Each number is 500 + 40 x the weight over its row's rms, rounded and kept within 0 to 999. Layers, rows and columns count from 0. Numbers have three digits each. The size before them is the row's rms in percent of the matrix's.

# up: layer 5 MLP up, 448x224, rms 0.112, rows 40-58, columns 0-111
# down: layer 5 MLP down (transposed), 448x224, rms 0.108, rows 40-58, columns 0-111
# gate: layer 5 MLP gate, 448x224, rms 0.112, rows 41-58, columns 0-111
up40 100:444529560541493520452534541515527498490554540518514525494443528465534563462540490448504450556444494486481504582456439519471487533522500496502506468523439578472484528479495508517493504482457482441520411603492426587483457443468504515449513487528463447513542545441452488573485481543424515486517535563548496446454457509483460489564441542440
down40 104:555477516531578522546521541585490497403548508507493480462557495568517436413523575515505542477509539460486548520520458476476463486483591464508479618566493560501489553522463475430503463462492514517552469505524498509551500501467501542441484531503504519510496529524476511604459620498550467562516497488539438499471530509481492515508490447466
gate41 099:480466466504554473447439547510530494527422509579490497470482495445472473505445470492559480492460478495510470514502557411489457528489504426555529513503484537445551515435497467462515437478463498498448539486483547436535505445522538515590545528540532440562443521503520483480476523538553497452497504476512537523490436554537573476478501495497
up41 101:557516476471504526515532518452404498490406509528429533521505518515439521512516514523459418416511566544482487547491498502472558553531491492481491523495539453520543577501462525523539546449413483559493563574577548435428575517472457518528465508522544521473428433495489472494497482520504512473513504465470526525578461545495491444478566530515
down41 101:494496535428486507593574555484424501515498477484433518541523521528515502450438556472451506440536502480532528469481522510466509520472500526471512516517554516422547453539512481582503542525518479483532545489571428503499498521483509490440463468447418480513486451548481501473492511476407469499500489447496487480483509447492486518463452477515
gate42 106:496585511538442518519462595463525530462520520440504458537449557459500539520524410544483535563502484575553563495562493495519514478529506438516438500495516545593491478510522503480522495474401505549531498532481448546535442558547404525385548524451461511479488585487446499574461559449514483535518526545489434481464507494453455579460558508481
up42 107:473533483583513461492565516519453495522508557530511500437545407527541479522448519556498473565447509483475535539456535508490482471455471568490443482452480458414524536487453509516411532527478484461442442483599529486460523484478484479573448473561467451505585528452524535514527470435461521455468547510517539510533477515469483451571470537507
down42 105:523516496529480514567545428538474488519522494539506523571461516405427507437555468388495485517514504507462478550541508478466543529564512439435500485482405529525539500460527566481487501455518507537464461484532454476502589506518529517520467588455470529427532466489453460480433498494488417479524469499469431512557511509471582501476451482491
gate43 107:507503473557509540510510450503482564484527484429503530526402531396472475512508474465514493487502512518468480537562552553502491513485547534486493455505597457470516506529541530467507440455501511555517578466523483580477458466510486419482517532556468522534456476474482418456470496536522618499511477480593487495541554442502551471560525543497
up43 105:456507485498548530482430525440540454440467536446447497545526492498517527488513484443422576492497445464549522548501581480497446462529513531549454496458524507471508475513479566524467502542504482439481567509460494480514439538519553541434484527455536523524520483520477554523524526598448545520517596418499430580500442569505476432508502502469
down43 104:443537455494482478485569520486545390517497479555513558545478537474513480484551551500456484520577543504494517520494485473597483436482492464473507473558524499475421615514519461515465488528479499468464479474527522428517459521472567461485471505556476474464524468498603561524516519519505529504454459536556502509448469537510565463482496528480
gate44 119:536579480500487556470522530548530528454518595526506478487473545552509600536555502417453474534533549520499521561466509536513485485483436547463489483580512471598509464496444512490538518579540472419498451505445440447519505515421541511444535451493481551578499530480478468556494471544545573460477525498513535578470516430536565435561535456457
up44 122:519424457538469485582447493532454566486453432413521451512498482471512497407474507510526447485499387529464501451476516479497545439559545466463469497526439450421489518496449504518444438443455535572548534533526535574483557491510476527517565428474486484477532526408593503465449565460429473500450481531509515488467468495473522528502442484487
down44 109:498362532512427500475447436523506517431464417446484454529547448455503455536510577536521432502508530480515501599532540531541487471554492484449496516513520473521435482520475470511479569432493486546513563522524474497437540499525456487475501579487545479443465478491528522480455549496538562473462507465485479458495519517444451498431496426518
gate45 102:491474509530433487467430474420526497521561468465464516486436414484468565500533480427454462475459525451537528529481530480535518540482487560468543492491491532493459534493516466507525471421476480520449509544548537471566501488529457395492467544485440541497463485459522473489465490474512502469626496584440561528568512543436527479525479507525
up45 102:511565529562489500435472513480481455472462498468489474552517451524486506466541574565518461546450522466491520539440623507498486507504548489557491554518509456483445513469573468503466523496436467469480499578457480516466472420489543501544564474431506450493430438485515542477460476397519515507514514514461536480510568544516591521494508496540
down45 103:491487503516497382579455523490473368482516431535473520482509449497455531497516498505392486455469487494505530543530522564437539484505436504490443544497557445527489538445538474443504521474531458439440489524483507496464485499526515508495529496519484478484539501532557533499454512545488517412480429565589528481584499527484535524495480462537
gate46 106:495473563592526573501520499461492528494424482465489508508558530492493456527540494482486451546500498529424560522574492556510465406494479535488469500546542512507466454467528543557506536430447484434558503561459491552540515534474576487537504532516492411507440499536482488486482469501496498466513484518489464515565467454556455478526449505515
up46 103:562481512507392484466547468512558459487529490485448541521460515487424446424460463462471426472497520519487544540510469473449477565465496465490433523392524582488526531556537483542480506520571508481466484498537473520472491451538527499548513518495454518517552482476487566488545500557565501471514560471551502510465495537468592596448526499544
down46 102:573526536478495502452479479508534466516501453526501526492456445487473395516486557508478498534458501501465563471475464455476540542455514489498542489511417518515533492466549510545553520421488483434473521593502473533513475425470501503544487535473476592431481501450493538543488545528502475542514506489489477548444508506497498510410528562537
gate47 100:527525476494453495448549508473441532435432520441509448559528481502404522524496542510509497473520578555447529573475578529462422477534525433488552485503512538481492469462438507564515496592506510554491435519539582489488442518433505469459453536555467531551461550435499516482504535532539539448565427491489485550481506502507519604551474552488
up47 107:443471450569544512479504497466476542471526471441455490581490493553443516582545526518427501482515516466504509507500508476438572494552494518540478561489537485418458549482500490511487487492546470448492578478480479482591505482497451482452505439542544484500537462457441471486494500530510585578529429586451509498463497539521398516592530554508
down47 102:516514461537462533531489504497478450472500483496526522546507483542536472525549517533516429499495424491479512551502602574516476497487478607544462534505463462521438522426453492434525529558516474524444500468527513509554396521478504538534496523455505561491498521477478427550522509492527544517520457542455501516471588544542577493540564483460
gate48 104:563531457455496430588453490489462504448474507564463451487465491573532519467479514489550509476471515554551548544477484498454560472527470504501519485535456424597514534511499545479474495457492510507465413506465522606544485546527516494486507570502514496508503479480522556504506470505508445538546545446553488516510524495479537491464538468457
up48 098:448483552533509458502495530497452481484481519521507445513501475476453497490476519467448531520529487436516532535493548509527520521590549543552412544469480507474540482478439537498500453493477488499505575488587491457497469567553541462483537501508519489530492485486539514480469565487468505523575554486516544525455557500543427422492533482596
down48 100:608500476467499374526494565468501491486456525555534507491469457513521522518450523454591574432498531497495503509511551602470480519523508530493559443531394480515511451451514469529522482512488543431462493496500561524523512483559494528510480612529522529438594539513487480565491510544526448555517469457546509452488462445490528489507431481476
gate49 093:498501532449449486508530491487507495463484511503510474454543408439492493501469506552510436549491530420471444488544505504477399534489514520464537469542523510466555555506522499450517556472402485555441487498469452486442526512447545505475439476569519508450455586481507514560552511534517595498563487537544549503464470547513490497484519444514
up49 098:466481496491581555501436531477547494495539538541516491470481544510492512477498470446407477496486509512532594473514545536512489502500534475520488549537566537493524485502455505587522515544501532531534561493530575521452495563528435459498540424522512469510540538499542519478506497446499470513485506560463529565516537458472513513529510518423
down49 100:539454505485471534525491445455508511514516507481539491426482539485552462478468456515541508511505532438495530507526493460492477496499470442508557500507464556546427530547529457478484519512462545545548572476485501497509487454499486498483543440481430488501474574493499537531485564644429528526497518502513565527534519480518496586454463464555
gate50 103:523416512481485564376432528468503509468440514544492485486449471508510503560507448448528384538473408509537487448544457459439425527528458431484448506522528504517520508437511483519515538478493469548502504528431527560445483502602478506523459510450480490497534518499505546485519443538450506501555518573476479481463559573452510481551467546516
up50 100:444523482521439485511451455478522454459459498507502541514547471494459447501468475505490528501503505474531518556485484493515497537427423493561365493468483528442488511546498504490443528493435475569527520446488484472490444525515500542466559481465581449494474543504554512562447541630558526507507449429474460541505483482421435534513539562545
down50 107:465549538585520512543469491491458501455398526542512494534515451465473516482525509498537431507487500440488491537475457511448475511422539473525490488409558453506529539523460471458536501503541514556511494485524521494466487452420536508517515543548562476475529413494489552532457443465540535546499518530555464450434485423520500477458498514465
gate51 100:472476537523493548476490528493532479513509433478464497449513555427529488504490494475523477496544512534442563453411506504522530562540523560553463438511449478605481499440490462395541517553531491544532555537452518508497421459515476567503457525495471549477507463494496528499546468441470474499453508539517500483484482516463495509484564535480
up51 101:441451534489521546418509569459510463502506434525457455522506552450488465538460451385538513487506418548432476431506498528515541521555498508528523494516524501607459544471530510544518468496457478545489511550486451500483442429514432443503432451427436584497488519506576527534459482536486533499470428550504478510559520508536492511514538533521
down51 102:526579512512483423556563490532460494396491534506465507537524491519472485516537499526433518498528501442551479451552541453457436466509479542553476467480532466484489540499511540475545524505514504463476544461409517524495521508475490522438534512502538465502479523552418547452556462450493492502522533517506533425585489527460543510450520448516
gate52 101:481504508480533546501442525544514462510559575498572471480498512504480541496429446515515501527444477499488466479526484430565488491526477488485502469489519411503528492516558537484499466465468471446444510534512551538474512465546528449518468541428460526514481445529432460510578520543485543525549428476487476455498433512589515499469496498510
up52 097:427525546442519547504480441486509520547479524436452459414518490520494548490517430560437537531470468564540458531483505504511507504459515483533464508544528436524492567512456483496521520433482516399446514530516525450485496492569453491525506469502447449566563490552451528457429433547510492442550540504557481439408448503514482491447467476536
down52 102:513597563544521521479411477477484494464490488455514492490554550526518470478513525570516499591505448555498491504483525533499477482495559503500449443489487464529541497516508458480499473508478567500461441591465507520487567555496526505546501490449486524533493493416496527524415515508500509399546494401529553487518458485504470461499494528466
gate53 099:508538541461493490456446513451436485545508530527529446485477486460497465490537532565455511459539503429466544463525479481554473528547519441524474512534435532500577474440527529473505469550538481477526553522543479395505503542543482474511502533507596523489479540535462429489598498488531437492542526431564583481492517482549477523560539526535
up53 099:452444594479536449475469486485415520459467463610505500530462523517625488494521511531463579467510489456519493476498507552513480494526504453543528497518457526462547522462519566486515460517556464452463524481544515436492544554475436490525490527502539449542494492458523504463489396504486547508477532534563584519494512519611501462511460484530
down53 099:567502517546477554610457524456508515512548567508556526513492553546575486516513497473446480519492541517404466450485435454462472439503512522500437515527485489562538537546500473425543469416544490535478443509463522466478455451488473549481510467527563613541491556515484479518576383455552528446537509465515525525541509483537473488577453495500
gate54 103:522487530441461536481554483488505497517493424482462524475458513546555570483488482464521488441481405476596495518543518466584544509459493477517518524440453547500424476463503442528491502552449566529573443469483468507512469530491517532485464482469448510529493505517533502503583514521469488496535472515508505521483467428471558494626490487478
up54 105:454487493482522512458439476545573427513548490496447489512513517500511465550502548549529581513438578471444553429416406516431522503547511467526502550537570524443549521514475476485460446440489452515442474526421553525503538458486481454532495560527476487543543590478462501510499496559461464561494540538478490540457485518498496434447552499472
down54 104:468534523483475543460452494515507426474544437483469443487471483484474505444483491586546468589442575507489474527476529429505428488488563436431476554532523456439494502477488540410563523452541484519548481534411575508480426496555462534543521477472432446537560489467517467448471505506495514504585491526515518500546454533572471483485459438510
gate55 106:471426525481494507467566535525490505552505468470493508487527562478542495476499497483496514525531588547479521464489502514495523476513510471483529498458562508505483468484497555534545503445534441512493493516419438530569487513554522568488461549463486525562552544492454477496467487432475520469483491475438477521538484508533594400519484471484
up55 098:534530483454470470465513472600511533517438477461504504476608536495484402405486494440473468413470483481471512508523535456501550454553536442535479529533542462485481517489518543526496509541567485466505419491515500515540535499506520447488479542427530529570482500554543452529542446495475519565536513447504438513461495525464494442552508524516
down55 095:526516492469579514561539486522535486526542407551522483547498567483478539505554562575543488510522476502420522474444504437489539484511490581415532555519486504506504499527503473525581585526535435511533436507499421465484512522592506550478497519522532510481510517490433548490486493562482488511512560540507539510455418501535563539488514468440
gate56 100:505464525504489507500494505416524502450482482498428473511526623480511535521509407502455502548531533452465591519508494527450500480502558510488401474479449466480453411555515487493516510516499525421539494554490542487529531529559504499507449575459500452545497466582476521479527466535531550567545504527505484480456480491491482548507428475492
up56 100:553540538433502516541514473448492470545528505473481518493537472503483546534512516512448533452505529462503524486497517531471453514528495522521439467519487563468436491572548543486499472514537557550517471426451560492514493554456515479564415526504466411438544442552500565518527527502565541456498568466508540401531528472509489577503466447472
down56 101:418457520511495479514516509598569444505509505484463454443530505500596486437487503469523422503463517530407459549526483436468585476491567487502495557550510592461499501439508498477461530519470491535447554495509502489486491473448509478452440471470454501408438478419494429450544552549434446513479480469538528493514526497496497480545496514519
gate57 070:539470519566530522511516512441454512471503458507519580531476484517580482423499512484417477429503442490544549491448517557489515486495542492579549480515465490446471552526476569462494449455504481494456496565491487494475460442480566553447501436440513544506571512454477512506529484515545482605523514461525541533483482566534498497490512546509
up57 080:587514488531468452495469572458483464491501504547509425402488549581519472479514514488467433450509476447502497455463487472551478473531461468395513397554510510529441513508529480480560464501564494568535534561552490548539471522484469560520489504592488555524552493564521523473452523466544458517551440544525474431570526458487478511575531455487
down57 072:421433580437481529521488483533440595525505433534480516516490487529443538436478478507597573491506450542441527460532538549533460503468576463553482489522522465565475488503511530500476545535452538466465400516538535490454512522489498451507455509466570523466500509447539565556466560527451511447465548456408512568491488541490509489497444548455
gate58 094:410469474514456462538523471595530534510492534512546432468491457524501513496570479410558540526470502512484521494462486441492442523529501477461549460469450506515460498479564458452527475530512434531424558423470490543460564497470453526463508559478505495472450428492466470510508465522519497457468517541505449497506505539467455468515463442522
up58 096:511557448546512523514463463563532547568527606558497451467479561498476521552507451501478463454556528447488554474482467555515435556484493494499515505473484459561540465520498500484454508474501541449585470576469508481454558491549528476531460512483548526457462494518399533537401469447467496466484485510492511499518477582512430469511457537515
down58 096:478504446406436543406538468485511473541589511538444527521521555470444550461514493493507438478516506448548470529561532565514535542486448554425480466508421491476537497507488496502495509515490498460536486482505492551523504482509470493494467532430481505523469541488529536475460537488452485543562455445450550480499564538488414478524508500472